Weights of a small GPT-style language model, trained from scratch on English Wikipedia: no position embeddings.
Each number is 500 + 25 x the weight over its row's rms, rounded and kept within 0 to 999. Layers, rows and columns count from 0. Numbers have three digits each. The size before them is the row's rms in percent of the matrix's.

# up: layer 5 MLP up, 3072x768, rms 0.0787, rows 966-1094, columns 336-383
# down: layer 5 MLP down (transposed), 3072x768, rms 0.03, rows 966-1093, columns 336-383
up966 094:466477502534514519516522529502508489518516497537519521461529502497510513505473438500552465497549498505524496498489515490454467511495533532506438
down966 100:491472487489515465492496513526497536498514486484494510499496509497488468503486513463533509448518499498455538473514510513490484507492500479507451
up967 103:497523421497500511481485526507505514518483507458544514492495468520542514489494526509524487510509502493457453449532457498482527495453487497471523
down967 105:503488477486494493503513501516525463521538533495510490488553528527506470487509499509495489483508502499481500513499532508525493524510503518535496
up968 101:492457503487513487515520442475503507536472481474486490501507540470499488522486515499505496476483495393491455509536502518494488517499540518500487
down968 102:535502450519510509458464515475518496515488472511488469519467479469486492500485517481500504472503499506431526476468490529522483472489484490477517
up969 098:522505499553528456509512550486500510456542492487480487514481494503481483516480519514490493500479531500469525584487465464485475502521522523484517
down969 098:511470482546456504517483524479514484483480470517519502517486512529491488502494493508467552507438527535482488486478497542532492484516473545537523
up970 098:524519495460504444472480469461480504495498523486493469515503497491478506533514519503450524502475485510516498490498482454509547484484551490504499
down970 100:463492488508476508500544457463509490468512497540533470540509487503467545513493483530508512507524471488467493530536494505504514472497523483524454
up971 088:531479491477503491514497514541509543488494500526523513467473481474509500519554501470531505542505513508527469484507476467501501542496525525485538
down971 080:488481469494493487551506485523487531514482541484468478484535446520484501512508514517492508483475497456552562546542520520520479486482446514519506
up972 104:511553511503499581465456479523522490471534533549543532488501528439519492539506518500527502450508498461486437501492476480508531491514524476510497
down972 106:522506504505542501488483527478464532529465501486485541520558525475474489490543489494483496512468489496499467481481500514493530509527518502470512
up973 109:509473509441527485483475499508540532513496495521456475498510507492515500514487502493510507507503487487515493482437491501497537505500537536523478
down973 112:513531496503474484521493492458454523504495514475543501496530511447506526451500479487505495502457502498502515492501505521507566539522528551495503
up974 100:501553486497498528465561455501490475456546479497489476486478503502539458485502522504457493461510514525506496491531522476544491517563517500456514
down974 110:483471490511482523493502508496516496480511504467463469512460466505521514493476466488511490518457493531500484506497484468545520463501516510520479
up975 103:504488473452536549508545480446477467474487490528517487488500494482541526518470471536497494507520495508516468474495528483532465541486484472504490
down975 102:489449509518489502473490515498513535496491469528550489465539476485532488463509478477469516511491460486518486482516517509544499502486523479500471
up976 100:488536486497533449491507519447476487486525542531519508524482472515514476484519504521489541490506502481476505504491523472472487508509557496508504
down976 104:498463547521481464480514515479489487512538460491507525496497475512487515524541497488501530476445502511528472505510477481482504522513490517526565
up977 107:482533510497505525509511473498476550446477529487547542498494471511487504475498489498466540466507482516460464512451533523441511508498490500485504
down977 104:519508518470524510505503473522514512488504508456465510492507530507437465488506494486495509508523547477515526503491502487488500475477521482531463
up978 100:514542524542495518500492492505498517467511489545485491531477515496494530530475470506500511494469486483504508538517440502507487511527479497515448
down978 099:529479497477521541495505485504482462527481522465507495544510546493539472485509498478503501497517466474569511479500498509477489496445490478541501
up979 106:507533478468460473488510503500470557486472503531490537536512488544489508462506484496514485499522496488476515524491501509520511488512443516479499
down979 109:514537462517480593477511473514529462494478486511501489518433508518486505506506460476522497519500496484512509537453514516459490493486500533501505
up980 086:474498520523491496511465537513494505495515499516506502489483519517471458482483509510506515525546512541530522478533461486508473533481510495463484
down980 080:507536496518488532495535521520485477528475511494509483496515513493541512526525485496512515484433511531487436500484465526524493451518496527529506
up981 093:491510475527482492502465524520476529510509476455439516476475496458487518542532486484596520496509478509475527519540517492521479454507508525529506
down981 095:495446475525462523471544529462504472465466498520538488495485526526483504523452491517514505508555503463465485481527502505461446485500505517537473
up982 105:531535491560497478486507499447444494484520469487483475507513492511480497523469552517480512501488529511501503486471461463492499494486525532557467
down982 100:458459532468485503508540506509451495504502510474518532504480501488534486577499551520521444509494499490503515495489517507506485467566480506506463
up983 095:559460511520509491515506504510506500523469473501481532478581496526494476466518470525473558470464498503501502562590520512525526467507504512460527
down983 088:531493482489513551512513485487523485497526488468490474509488520466487442550483500496477526511532484507476462490501481540510482485510489505452453
up984 103:459480488491506469516521520494509526485523477504502447507456514535496486476489499525498477492478512519503488492526457508495517543503481518463525
down984 103:515482494527506492519495517523479519505462512507541487508517494480481509477506485471523483507546538480448476527491489521462526478502479500497507
up985 101:535531459506481535475480484501494562457541526525497486473502498486500494506455474518514469531528486520478525488493502509476451464512470502501466
down985 099:501481522482477520501514527460483486503522542490459511506477458502528485495525503519484514500506514517499504489549497464498501521491502484528502
up986 106:525504535495511483491443548494513511497500502521469471495500504477507483462494504466494539481492515473529520581463479512507515473478545517505472
down986 105:496477513510512522489440507456518521508505532503500481506498475471525538482480538452493542479520513488498542491505470492520534508543513465494508
up987 105:523488536504540444478468498523528548488459523504454490510534514497540526474533507519527476491530552500468524507493524506480489527463495498519525
down987 104:492497520546542485533546465535469487491500493533495490524534487486476505425530505503490530506468477504528546496490504397465515494479507492504555
up988 098:481458474523524509497509513431515582526499475478478551529507515516500536501480535511493482506487468527518499476484504517537487468519481547502490
down988 100:485520527497481528494486476508541495467560484478510534482521487492538506519540523538522499539482529499448511525450494517501503507501481477500489
up989 095:525526505524478552525486483478479451514499513511520487495488480523485526529538489470474502471495471470483498508516488496478532515511494506486480
down989 099:507487525523482479541489477522484480521446485497472481486489456473495492448494515547547477481484517488487539526483467516483448487510495448531506
up990 102:468510491450503494498517509489534528496495487484504512497509492509460487538480502501485482453498473492500473542466511553540489528508543498478437
down990 101:507550443534526522517454495514487491488431502489500500521487469501511509490492506498489532514493510464519534506499507534532480481498532525507502
up991 097:534487505497535495517502463481494502477511471556503485508495518480493544541484520491533474510464472434535530526558479520478522466482494525508484
down991 096:457495500500448559538514504506511516524465473464486522512494539491508505520492477497513492509531510524547495493476501505476523522491523490450491
up992 105:483557499556543482502518495450479503523486532467507490400494511481531512494486500486472511511502538492466499500513501514546505477501542543531479
down992 105:512501461506505491445527473518496459543521504511514538499480535545492494522500513523504492552478508494504541529496512498506499518430496488503503
up993 102:518508488510470524488494449506488504498495501498464515496469483552462523513483491492481497502480515504497491485486513499543486509530591500530484
down993 103:497489503560478497512531492497492457533508479517457491537468544501519495484498491517522562477483477532488457509512487505502453464477543507507482
up994 101:499516493518474492511486447552518511481512519509500482515500515503474522516510483468483485479553533502505493453509482529512507527485501513494494
down994 106:511492505443515478522488510503510495507513501522522470466494490504498499519497502534532501523510462510470537539524492512483510478489497471498489
up995 100:517468554509522558555496481536512481472515497491487482438481515504509547491479489500513515556495461486494502508498529494490447487495497511464521
down995 101:496477474491485479469474497478490456506489524518472512545474484491517463476560522521501467485519493510505490535476547508521508503511482503510528
up996 110:497484500480450481510534484490500490524486495496503478551490530503490511499485485513450465513504514459465486457522473491514498503449536487504463
down996 107:491479489509505508505469507497481538480520494483548514484499459523513493516488481512455441488504508492554527511473512483474513537477520494521514
up997 109:522492537483496499501503517477505504496477497493506517503486476495473500497483533488509481499534497537507443509492529531498549504506533502482534
down997 107:494483544484512504489485502519517508487539516491527481457551481534467520460480526503503463487507455515551468501505470535500462488507512516505537
up998 103:534470504495535488524542489512472469465565468538487550485528433541439482504514472484515515474504532481477458489584458527497509516499487449510503
down998 091:517510478537490495478526502545524474527519505494476547536457494466479455486499492489533481472518478517542474450504489524480505471500565453503518
up999 100:477540480472466510550514504519540495507450504505459476503534504509451526511520497521534504472485543468483486509508473470500501500545501488450533
down999 104:519480530540518465481534529516471502476511459528566512464481488432520495526546496436456471495482510532522513558542498487510498452476448467490488
up1000 107:517518496544476458508501544491506490475533490455482509453486497456504473524418445502453510507475499499496541544447481483490481490480513473495505
down1000 100:437512525516463508491452487513502493487494460484514486450478536490531480542501482499488511505501475543486528470486528531512472494469531465548514
up1001 100:468514499508459499506406497477474503512542500481514488495494509470502478526512487535515524514495521526457522537509524498505534485491485504481467
down1001 097:510491500461564510551500511518480531490450479554520452517520484552517547510499500519523527479479488463528502503486490524516472478516519498528528
up1002 100:525500466533567446580437520525513480458503529442552477529517483522512535443477498481450510529509559512515509501516513485505477511489498527486468
down1002 097:522538552524501520516479531479489493523517475501499504463520535498501531527503494483518499539501538481510530512486506492467470481517560465504522
up1003 107:493462515491525503541489482504523484503472465476472488494491519503534448501494543527484510491503544517508516478499519464542499507509465491519540
down1003 090:486479490499500491531459495511541472503467508477487514504460496490498482499509513489505502507548509501533502530462500444503524489475508521492542
up1004 097:487531506495464525496540461518501530473505507508480511450476481520542532504511489482531498443496503499476523536472535503499528471475477457501477
down1004 097:459468530482534466496498522505470519539533498502489492489501478513475476506479523507509486514480505479457525514461525521501471516505467457503508
up1005 109:504505494511524517529494493480473495522496445493488543520466499496500492514512486521460526486482471503516539530523479493524511500478460505481492
down1005 101:460530507478530513460460474526481498525490516530484491477519448504506506494489535492495478513522510517524487510517500500485518507529538536523468
up1006 098:472512486483497524482464515495521535515498502463468488512494474522518489468526534474437518505539488519540475507490480529467519466491496515478497
down1006 095:506488527450481493524537519481503497527556496484480564488487493545482495462564478512495470481528461504546467487521484534496508517526501505524493
up1007 103:506500499464499544493501535524491502470486488458481486483483512497498509494492470524492489490512523509494490521533505475463484480540488503493552
down1007 102:491480462501512520471530508523521499506461468544528500500491503462513485503527494481504525489575513498459512453484502533497529534479513468497518
up1008 109:543521494477472538513507470457516485480478500500527514514559501476483472517505505526448452503520529537494498537500504507492518542425459435509460
down1008 111:488446487508508514520460512522487455475469485465532481534484521524538487507488486518487521523530429498512530517463525512533535509494492515536482
up1009 101:499522507478484486522481516530513527513505462508506502497485489551508512466503529512501527475498484502518532510485515499467475493516518502516472
down1009 105:528521461515519494457533522493485500507508521519453502506536518497482468504486462503559488459481520520471535459478477489495505474470512512487487
up1010 100:533489498506483521540504506497455490511496509507482493518531497491461511499508535499489473511538541470513463509464494430476499513523475513482502
down1010 103:447518468520495473485505517543507488508552454490518505498476519500473528505475474468527542526548503484504502465469501487476493534525488482487519
up1011 097:505492502477476477505478490510547513488491504509538498528499523511510530507475454503465468499498482535525506519522466480511485477522471560453514
down1011 096:487555495509511454512511475485451493490538454503485554507507483515550500496538530524525488540474541467504493493516510518514528516508508435518518
up1012 100:474503485470480476505529543467530496505532519527476505508507485510505469510484512503481522471517512491512516531493533489506502488483508491493554
down1012 106:539498483492533518458527488503484524469517534485500517497470484482504481519505528506514513484477514506510510521489475523512511529509504524485531
up1013 097:448479485511489536472543498535514505452489528486526460471476531492474489496515498461501534478471516529497472501444514522486531510475482492507485
down1013 102:509492572482497520495461470520489497510482480479497508543497506445487529509541443477525497501496469492503467494501488516539491473542444452480510
up1014 103:540500481506451485465474507488514484552508527510489499528518520575538473504512480499503553496522514538476505491463488523456481509484508496503527
down1014 104:504486484525476519477529519476492461490496517505494575513507519463476488546520557507491502477488528546537512506480501484480476538461513495481487
up1015 094:490518496526471464485491514516510513448518468526545519482471474513502506463531485492541533545485499461509501540496473521494482488496497489483471
down1015 095:446498496482517450470483519447511499523522492538522458475502488524502455501461486555496544464479506481516509504499494533515516578462496537545486
up1016 099:505532500517471484505434492532543477485497532511522504531519526468472522490522482455510453449489470495497492468491492498476519544522509537499506
down1016 100:525501498452481517503484494480493479519535470502493518486496499505486464507497503517512518559498465490524496506494518497480484480481516510520515
up1017 105:505448482530493500498525559481456492504480491489481515522522472497503506499483532455480499440472467484478470481467428495507524537531541528507510
down1017 104:453518515481549545505514506495448526478501529486481490460469491476460443536505506516512548491478528465471531511520512427530455485516496515516516
up1018 098:531496504502538514499511532482504484510494506509504518548476480525497489490488529500440491551483498558538508491477500517509520500463477501518434
down1018 094:531474490499465492452530394476533472506537459516479501472496537517457530523501507445496503471499502482455464464475482492525490526459503513488522
up1019 103:491455446476495522494512486472503489518468492505539515466519490500475524479477497492488490482522526485491534499517468509524510469531470505498543
down1019 101:473535533486496492518504472479544508509529477509424470510500499475497518489507513513469528535544453523535528518477500483482475504507530483537469
up1020 112:485481465463486512533487516484547493504513431433556509507569469485501515470476537486473500515471518516475515457474483526453515532524525478518477
down1020 114:524523512451510511500509478456535492542482494495513536460466494508527532492483478550518445475508484478455548472511531519490500563488501496452523
up1021 099:502573484599519514508513467508473549478502529501487489521541510479440468500509488537520479478516494473513520477481489466459500501501509476550506
down1021 102:504549496489503472526501508533502515470517509478482482511505482478513529484522471576480499511549496508425527464455517475514483469505461473498484
up1022 094:488550512546469516492523543484498492487472522467497486515497524478514515476493519531513519533538535452503493523504451478466534474482489490502515
down1022 093:514516515489545474500486474497519503471505499456513502488441531520470475458507516558523479477514482504445531524502469485481454501554513506475497
up1023 106:467435462461543465503508539478484547490567553533500502472508489486494446506487479510548531520544505480479536465485520533536475510497520499501479
down1023 108:506509527526485494488491488489530498448494507459487530533497463524473515523481521521520492525437504502520512466464555531482560492497452486505483
up1024 093:547510489540507477485521540501538522508532525512511500508518485486489482496480534473511525493495552490489528523533495490551508466482495516494495
down1024 099:485520518501478507518508495524520490472491446454495542459443549501492478500541480482485497485507482475493535465462512487479512500535553483520501
up1025 102:496503485569517475496523497494488491457488462482511499502516472492564568519542468473544481492502518501585503522472504555547546497498529504487507
down1025 099:499494512480466530486471473527520491530514488502524541514526475514530451525522491519465454460511501503502534481522518514492474499523509514439463
up1026 102:508522525487539499450456463516479510507511505527535530460509520553491529456546494503492490487526487489491504539491481539491503499496523507507494
down1026 100:482528490530488544470517535471536525479534483511490519521474467522530502504509487472504501504485510531495484485474512503515494557508460488517462
up1027 107:498504513511479487486542510493481528525484504514476516533518509526537532499535483458486514494462488571493453520470486512474478503447512516500497
down1027 109:536452489523538520526479514504504515488512475567531471527518460495470513446472493459493489492564507491563517505521496494505531482454466517495491
up1028 098:496510498481489541509491484453490487461543525483477516491528506466516513525539480482532485461491462528495475512520563480492510489479449511474511
down1028 101:510483512453522491549506504461487505493499532485521475503506518487500458525475502530477488506499508507527485504453546538519511475506513494541473
up1029 100:500518496541481491511502499552521488451531453477486511495505512512509524461446514489505523521492432485520567528513534479521479539525485511548484
down1029 100:508522539512512549522482483488507468496495497453490548501485463474513495516536539530509491476527492511500488508513497505471532503468492496489513
up1030 098:499517517507494482476505459514488512507514483513465513541522447492506529516506483470489528524521511541552462504513548544522474478528508521523446
down1030 100:513494482466513504499482566507534443475508504526518522480502501467561481495491536535492498485490489506467485508506503491486522479459479426504522
up1031 102:519516498484551475511513473517492509501493509550470495511492467512487526499475505499472567475503484493532530520502504514503562513455496535492505
down1031 103:478546458548493473515512509472511486474506506534472513487508517489517515489493503500527524499493487468494478500495519509485491504475522504491505
up1032 092:523525533524467522487522460503518492522466506503474512455504502475500518475546477482504521540498527549498503513542488480454432518497471461511517
down1032 087:524487448482490479463474513529490533481508562509495528505480466504473558545491527484492535516554461477524499474456510503496560510491470498468534
up1033 106:508503485452514532507543485531488479453419484480482500502489506506511501483592459480454518517513530560489521490514495491498469514504455513504493
down1033 100:487451480517498507558525524513494488510519512475478536479456526502496484464467501501526505518493515492502510508507505500507527501536463508491507
up1034 102:480523524488510506493519481460511530496494519474495502517489486526504508494473470510464505497502512485486463538488507517466414474423530527499525
down1034 100:483480492491500515502523502520489530453497470500493510538526513506515522507488532484484474461460528533511496468523486527495517471497511504495536
up1035 106:467533475493490467504467479529528479483506531539471493514500487486542496487503528493517509536543509500475470497490524483480488519455472478481511
down1035 105:526510487511552525488499483521483529529459509518480537487480500538510527483489490464497511526533514497489494511491454414509499479460493528520518
up1036 102:488517463475493557513462527478519495438514523473488460523497524507484442528491475471511499499461534535474476515473455499478517525514485518493464
down1036 101:465482541548491490491474494513481527500497478515505500501501526493553540492489519479492482501482512483499471503515527522489491479547527458487504
up1037 095:477488512472516472539520540507484537500510507532476537503547505511499518489512491528484497529449507445504492526555489496509491494490518430547496
down1037 100:470533483469558492491524541484527513492496473477515505463502491523545576450486455484482499503485470558479504467506525516488524522443509490543491
up1038 093:504479525466489523553500477527497497505496461513472464498473451519499488530478486516495500529496510550494494502473521504496492454459445483485484
down1038 093:497478510520506498431460477501526517471501500464541502522542521515517538530543510488505460513528496480547492498439495495492492533496504508476460
up1039 103:496448437481484504453475488472471547504505534510489512511480481496537492496503474524522517529493518512447508522501478492488503564554464505484444
down1039 103:540491434514509457505507523513505514479546472533498485522521481480509507494513462527523562461495483519508510502537504484529524490505507521533519
up1040 093:517545526499516494472473482518501535511577475506514506449519521503524467519524463484517481496510476507512486481526474510499507490484484497478501
down1040 101:458544479522461555528487495503482533453474476464508482492483515566519519530524522501509493485458525530493520468486492498455511485455503517536494
up1041 093:478477507503485500500497547502501510485509515493480476463465498534481515453479490478493485509499545455494540518457512488461474451541487508527522
down1041 088:468535491484519501519512504508456476471515525526528532510540482508508507519532515465472477537518514491523513523483504539486505493517451500528488
up1042 103:530511529482503522539469472487509559479457442510465490529535493499539536528453502521525516451518530498475445489490488518519503474526495486477442
down1042 103:506515528476483516448501496507531489529499518490502509493446473516516502513467510481467506533554499492483483467513529499531489498492504496405528
up1043 102:493504497533479472468529535489479486496504467474499498511569529531517506473490505474509465488475484477501517504495518514536483497498500480515505
down1043 101:467476529502475541480528470516529514466520554486556489476537499504455536472536512480491560473493517541493528538534507468524497542487532513503475
up1044 099:498503514544546534501470470481511505504499511532514536443506533530495446526516493490524471509461490455464519517509502509473494539488497516515493
down1044 100:458494509445468469499504538537527481497461512516525517504494483469517523475493481524512521486506470489474470504473476469488455482532486520425498
up1045 093:487486472529467479505529513459543490513462468490490488518457548561489506483517469523494512515474579484498460500438530522507498545476532479554522
down1045 095:493511465526486502528466544465455494486479503502525531503480511469528506470494490509469490519507475527516538502515483502525418494491502485487454
up1046 109:469509554531554516518515470502516484500495498502494477494492500525522469495504512479496494511463544473510449462504477524483530497504487436464544
down1046 111:452512537507557506501475485527514491519494481507536516525531522512486476486504531463501448472528457530478485520532491484548531528488492469526497
up1047 104:502503510510505529485466498499492516472501483506481485501541510529521489505480503485467474498542510464519505474515510502471484521488512500519517
down1047 102:512474557486480516515509508458501504500509497504500486493484522483485507527447551494486489510536463509529453560478532425536493539511486498533526
up1048 102:516494467532524499488480488471464517497494438481468478488478468471497522506494488481519480522486559525494435492477493516501519497538484516494485
down1048 104:508522496514499457459482528513516527549513504475482505524535507537493497474486455500493491520530495509485535553423503501495488522483535504503489
up1049 096:461487494466508521492485511483542507474505534501528507496523504462499616529493484473554482425498485489504503537451452503518522524495462510421487
down1049 097:488477433538525503449495488533528505474493474509510453545487469514476469472547518500538471562505489477508553483479489529490506539529517487538491
up1050 103:529498477510535474521460477472517465514478497452493457474482497498508524501480508476460468504530467479516535566479517511524518514508505523519527
down1050 092:541506534467476487504505480546536519528514560437494459485473569483505513492530496510509516450504490530503469469513503483511490512502486468498518
up1051 100:488480460481514515516493484541514504500480478459500531544495539502477516510531498487492493517480527508490503519452540487468478517517472471528491
down1051 099:558532527526498482511461446497509504509498468545492507473529516473539475521493510475496531487501456476512484517450484512467528407499477509537467
up1052 105:532515497471525484481500456482495518469523515512510546521496557529526529504492540542526516490515471542517497453477504496468494507538456489484507
down1052 097:501496491493483498517509536502505472477497507523511455542514483503501506507465509473523500440489489504535473476506509484512498517500479496476492
up1053 104:519488516481524471487489491491495536505463483529505511489474503504509492482481536483465499488508502460509529476554497448478544493513521518514508
down1053 104:476526510488514471478517469490490494477478491504512537496474532493477512515486509478515559490505465499486520478513507477495482457531510464507516
up1054 089:503514466501499482510518490467491484506560505491477532486505466515478555499476525473525484486514512503507524536513524494471485533499494542499496
down1054 085:554484466449481530551532520499510486552496508486548524496460470480503475473518481534517474529496517503558481522493545499500482558483458482493509
up1055 094:505479519490495490529485490505506499501435502489485500499503512460511504508503506501544512520537490523508490459560490485505497560486480472495495
down1055 092:488473529512472495440479528511496538472501513506462504504540490507450499484492513507488459491515503475505549483498495485479502473486480464494492
up1056 098:499476509520466472502461503469491495510459481551508495485510514512543510600529539487487494536524494513508518532491500517485490508511529473518491
down1056 097:519471505469462487525526500524474501500531511475536503522459479468490496451501468475482512494510541511506507525526505509469487475543523514481468
up1057 098:527491506486479508503501500525481512504472496511518485503504448527523537463529543468499492477466468523501529509472449466515454499480465526486489
down1057 092:481517452518499540476495520488516501476443548453558502461524517495497478518496518526501471478486466469480489520443482525505504504506473554506531
up1058 102:539509491520522462498549471511479480532523534477485516483480532534511513464543575501557500493465470478464525530488491500470517536536489530526475
down1058 101:443500511510500512493513439465512488516459517493500472519545507456505514480546515486497547488548487512526516496507535496440490514520543513536471
up1059 107:472532518531539453506488488512499518535485509497521538517491429517533498488482505489472547530498522527528508501480503529481487468467473529482479
down1059 112:489472482498491481493477511499515490480449480520461484483484496502497528490478502506476487552538498540502530495473545496488508471481478504518504
up1060 112:500478502481496499457412512469493516479478489519545515522517504472526488548464539529503465507480493435506528472508516516482487490506452507468551
down1060 116:548529529510495541486479502471522487511481554481521524555486477502487516496523488521522529461493493492472495479504518509481499543495435517493523
up1061 106:475508534498492494474496496530527505489500507464562459536483500507528494486480530543483466511459516522494507510547502521507518505547475513517480
down1061 113:547464482485483466478487483463540496460499502518428550431509494497516499528521469511515460539537500466533526499535517470557497496525498525508507
up1062 103:494502495515508566488472498560506507510517487450459524461525560509498506486517462439475516465473479518509501486464494509470480497478456485489514
down1062 102:522447473494562518497487520503450475465532484501506536498518487483485486506516497531518509482497499489560489510524475490514450475484462495531478
up1063 098:541546495488503504519498550488520492476514490486513515484498521489465478548485486522524535494541489519512522491491483475498479454579513484456538
down1063 100:472502499504543517508452491505514501522481541497474505490480542463495544519470508498533468541477498560517473518455489465492490481500516471513544
up1064 096:515506462489491509491515470515490463485527511486537506509524487499493508477522504494505493542487495482452485506506459486464473513515490502482493
down1064 090:536439474495508524501509507497479507512523470495454441495546511552492469501464471489498524470517499478508533496499501505505497482495517506523536
up1065 094:450517495512481478491511480552520508475529451478509490508500503530495465516499474477439460503498467501494500492520504508522484501513552524517547
down1065 087:467503501521492517508491520502528451516513513503519505512525480518474519515483499495502543491552456483519535471494530479459496538469496484507529
up1066 100:490473505482554489496487457495502481540523489469485456465528454511502537464470488470482542490467513507524505496509513516482535456502499531486482
down1066 096:500500507536483534537547459518515509492487527516495470498489488505486505507537531482505487488510536512509487485490465494508457506521527491528511
up1067 100:485441533545476500527512490436493488506463501502518532544466481491511532440491539512514530491505513535495475508523493461502527503466499494504494
down1067 097:476544488481513499546487508524493511491513508526496469534504477520498503561498446481473473455500498478491467462495486502495494525523501453495511
up1068 093:508523447476485505507522549493504475471493514498506469477538529469533530514491511513507528486501541529543463514479533486559499473520469502441508
down1068 091:471493514493503490476498444489492503526491480504462503486467507516492473493489477513500484520514481455548511496477490525546517470473512489496489
up1069 108:529513468517443490510472506487524525559460510496486501501553499473504508536492556518488484545484505507466511485520508527487503465550462483511508
down1069 112:456500471493482502484511500507499489519477503508507498490502539474446511524522530505504486519484520501505458513496551550488463510516512453462478
up1070 102:510481518475504487480521470488505493479509509504477500460529480471521538530531536491497498547474474521468490468489516417490488508470506487502478
down1070 105:496455481504464546508534524494520503536513497486480480456492489457499513499501498442505499504498490549507511495469517533487455494509478522486495
up1071 107:507452497520518491523458439505497496543503475483523511507522488513511525510481502462511503501491562511491501485483545477472507546504531537521528
down1071 105:496469536486467490524506516509476499519493510467463528488500496482530516509543482465511553480541496494504477508475505476474515506510471515489465
up1072 096:516510488507488485491521527507504518451516503519489507532451495532450494485437513503490517483547482515509473483482495495492471491498509497483515
down1072 090:503477477460537491487506511495511489521494508493510532511426519491498519514505518478502522526489498530489493508501509503484495463516505500484530
up1073 102:514517471487486521456487514499489477515510489518484460474489456501509528478503519536458489479504473499468480510504502493494518501483509508501490
down1073 102:514523476502477480518460505471471538513506544514482522494528521476489521509489488472469506513509492460483544503506515484554461432524463546500510
up1074 105:527535465475522487496508513510505522507489497509476473500488508474491535449525501475490504535523506515528492532496479483467508504539500512478454
down1074 104:508456456462497506502456512473500479508486473511507510536522481502509541509516513493496501502439457495489502452514495502503498480552510507524566
up1075 095:518484492491537513521528526460512490489505491456506495539462466518483530486471515484484500463547472509440491492480474560493490515563520496495529
down1075 099:460529504466516473500478457483503470460489470516486501515465505495509479528501529462500483518535491514485519536477472482493536547521499481519462
up1076 105:527536507494500492498540480510493527451515520515491521512522502494475515541480513477508492503527469520508492478535466489508470456536502446482505
down1076 105:515481486456526535509480497508493479524474462537495487517512515503473501464518478448516505506502501524490505497517481523478504477445509482487499
up1077 109:559555475555436512501514503477498490501495508455490509508511493533453521473537513502524508486539497535500528520503498513495491497500468518509477
down1077 110:436512503499504481496483480480485477512470441493481496504511482470495463490508458486468525529488493507534485518495501508520509449479527476451469
up1078 104:470484529521485549455510538511485525510476506504504494493483479504493475507465502512502486514542554478491463486486475514484519531512501483480514
down1078 108:487527479489548512519481518492471480472497504524496467512497512554509478521500474512553456484465537486483514506494480510531503488546525487520498
up1079 092:480469528531549502537526506479494492488515489550494485518507472507436515490483536509526475495486500533457506486531538471540513436466536508528494
down1079 086:481468515492521530530518468535487457483484516481504512484465464498459550472510472488476470547520505491459581502523510516523552436523503467552468
up1080 101:470525531481520535461487503477517533491482526489502452459515511503505523453507518492526514502559495472521475560556523470499532449511488481505514
down1080 103:489526527476528526507497517492507500498512532435488470503545471440522474461508523491487461507480497566491514470447476503518481537527487482526464
up1081 100:515463512521519510513497455522462510493493512510500536518523520521485499527484452482524510502549525528512483483470492498511500457464521509496528
down1081 105:513498498505513534468448501424489487521543489485504544500467500498502471489527498484471484468512537531486493514549477477488523497531514520480530
up1082 103:536488520540539471524467519450495471507514511530506482509500449510473555522471531486493492497494468470520595538504500492523485536539481510491471
down1082 100:523497483470500532503518565490513502522482565507510473497507488498482525485477475537495503482510506494510511507480479497463553495520504465531492
up1083 091:499483528511499494473530513531512502514541503483539562495505482499487514516477506488491462472519481460508472496500510486514473501526465508499476
down1083 090:501507479479511531509477502492530483502510509515462529486517516513543492499502486494497542519529483544513501463541505496540495515493519489496500
up1084 099:536522496527517456534509484516504552470538522489509550506504491485501524513479482511492515465470506495514466483519534484494510537503530469570490
down1084 099:499532523490467501491534469497534518456527524536485532490508499479495529547506531493508530475482536492498496463506522508469486470538509508517539
up1085 095:496481497495482495493520472505492493506542515470526546491482484463517489532481518519542526506505517498475477484520468491528507530488508494538520
down1085 099:482491505532469487492496533500471509520509483505477489515487478475562519488486473473489473512476489527464511520502528499548505519524499496522496
up1086 100:487547449492498467506496527485518494453465500561523495513475494480475511448516529495469541498461488493482506551517517479484539515479513508528531
down1086 098:502510493481454513550487541416485538513508499477517564500526480468495535482474523465482520498518469498528488499508430513514488498523494499431459
up1087 094:526472477522514533512517481532487490501483517503528471452521517476471516488465536483450511531536460471492500528498519504528480507500541509500510
down1087 095:510505498508550469481491467500478487453533485504472480534526497471500495489523477485525523511510538507546550472495508506493478502503509514502521
up1088 107:571503486510490510461491534489535520500504486487495469463513467504515504481492482513469507484514484526525507502487506543502495519504524524505522
down1088 096:519524474493481501477465560489501517561473502498526509503538457493525506469493495514523490511546484498530497503510509507511524464494506489496524
up1089 094:510505476493568492487493497524542518536499468502506507510509474493471476513527482494501472526529494472447503547526531487511513503527521494493498
down1089 093:471490471491485453498485544505501466510547464465519471450536480591476513525548488461468502509492539516463490507541506511503485525500463525484509
up1090 099:533516451501485496519476457459503503550489431515474524514489507560536485520523489514487498484518510492490462533498489521550467486522487517535479
down1090 100:492537511516509497534464516513531503566467531526529521543535467454496530514526522534504499503490555442530445510480501425538512516523486493499474
up1091 105:550512479518509530462504485514491532530469476528495468482488513469468492451497463505494493521502480508467487499503494440498448520471491493519528
down1091 108:511490520518441524473489490492524504503488522484522493498502520498501543447534467477481472467498502508506484514476525474518513519437491484498490
up1092 097:529473479477490511493509539457456459480516509525478486486467502445552510463469492505520529543524508463434505470550459524497536501494510493487512
down1092 101:473507501480497504474452488448484491496481489464547486489517504513505505493467475501432485439517505462479489516490499477480477508485505472468498
up1093 101:563540538466503494533473528471512514459505527499496491511515456527495491542527511484487456506467521545515508506520475521485496472539469509506532
down1093 101:479541539501545478482491513537462472503499566521493539509472455521507504503541466478479528494470482508465516515480500488467494486461566508491477
up1094 099:500485532447492519472496503490495513546511540482493471519498496490482530522468511449542511509532433468492487522522485517546495523495513512511497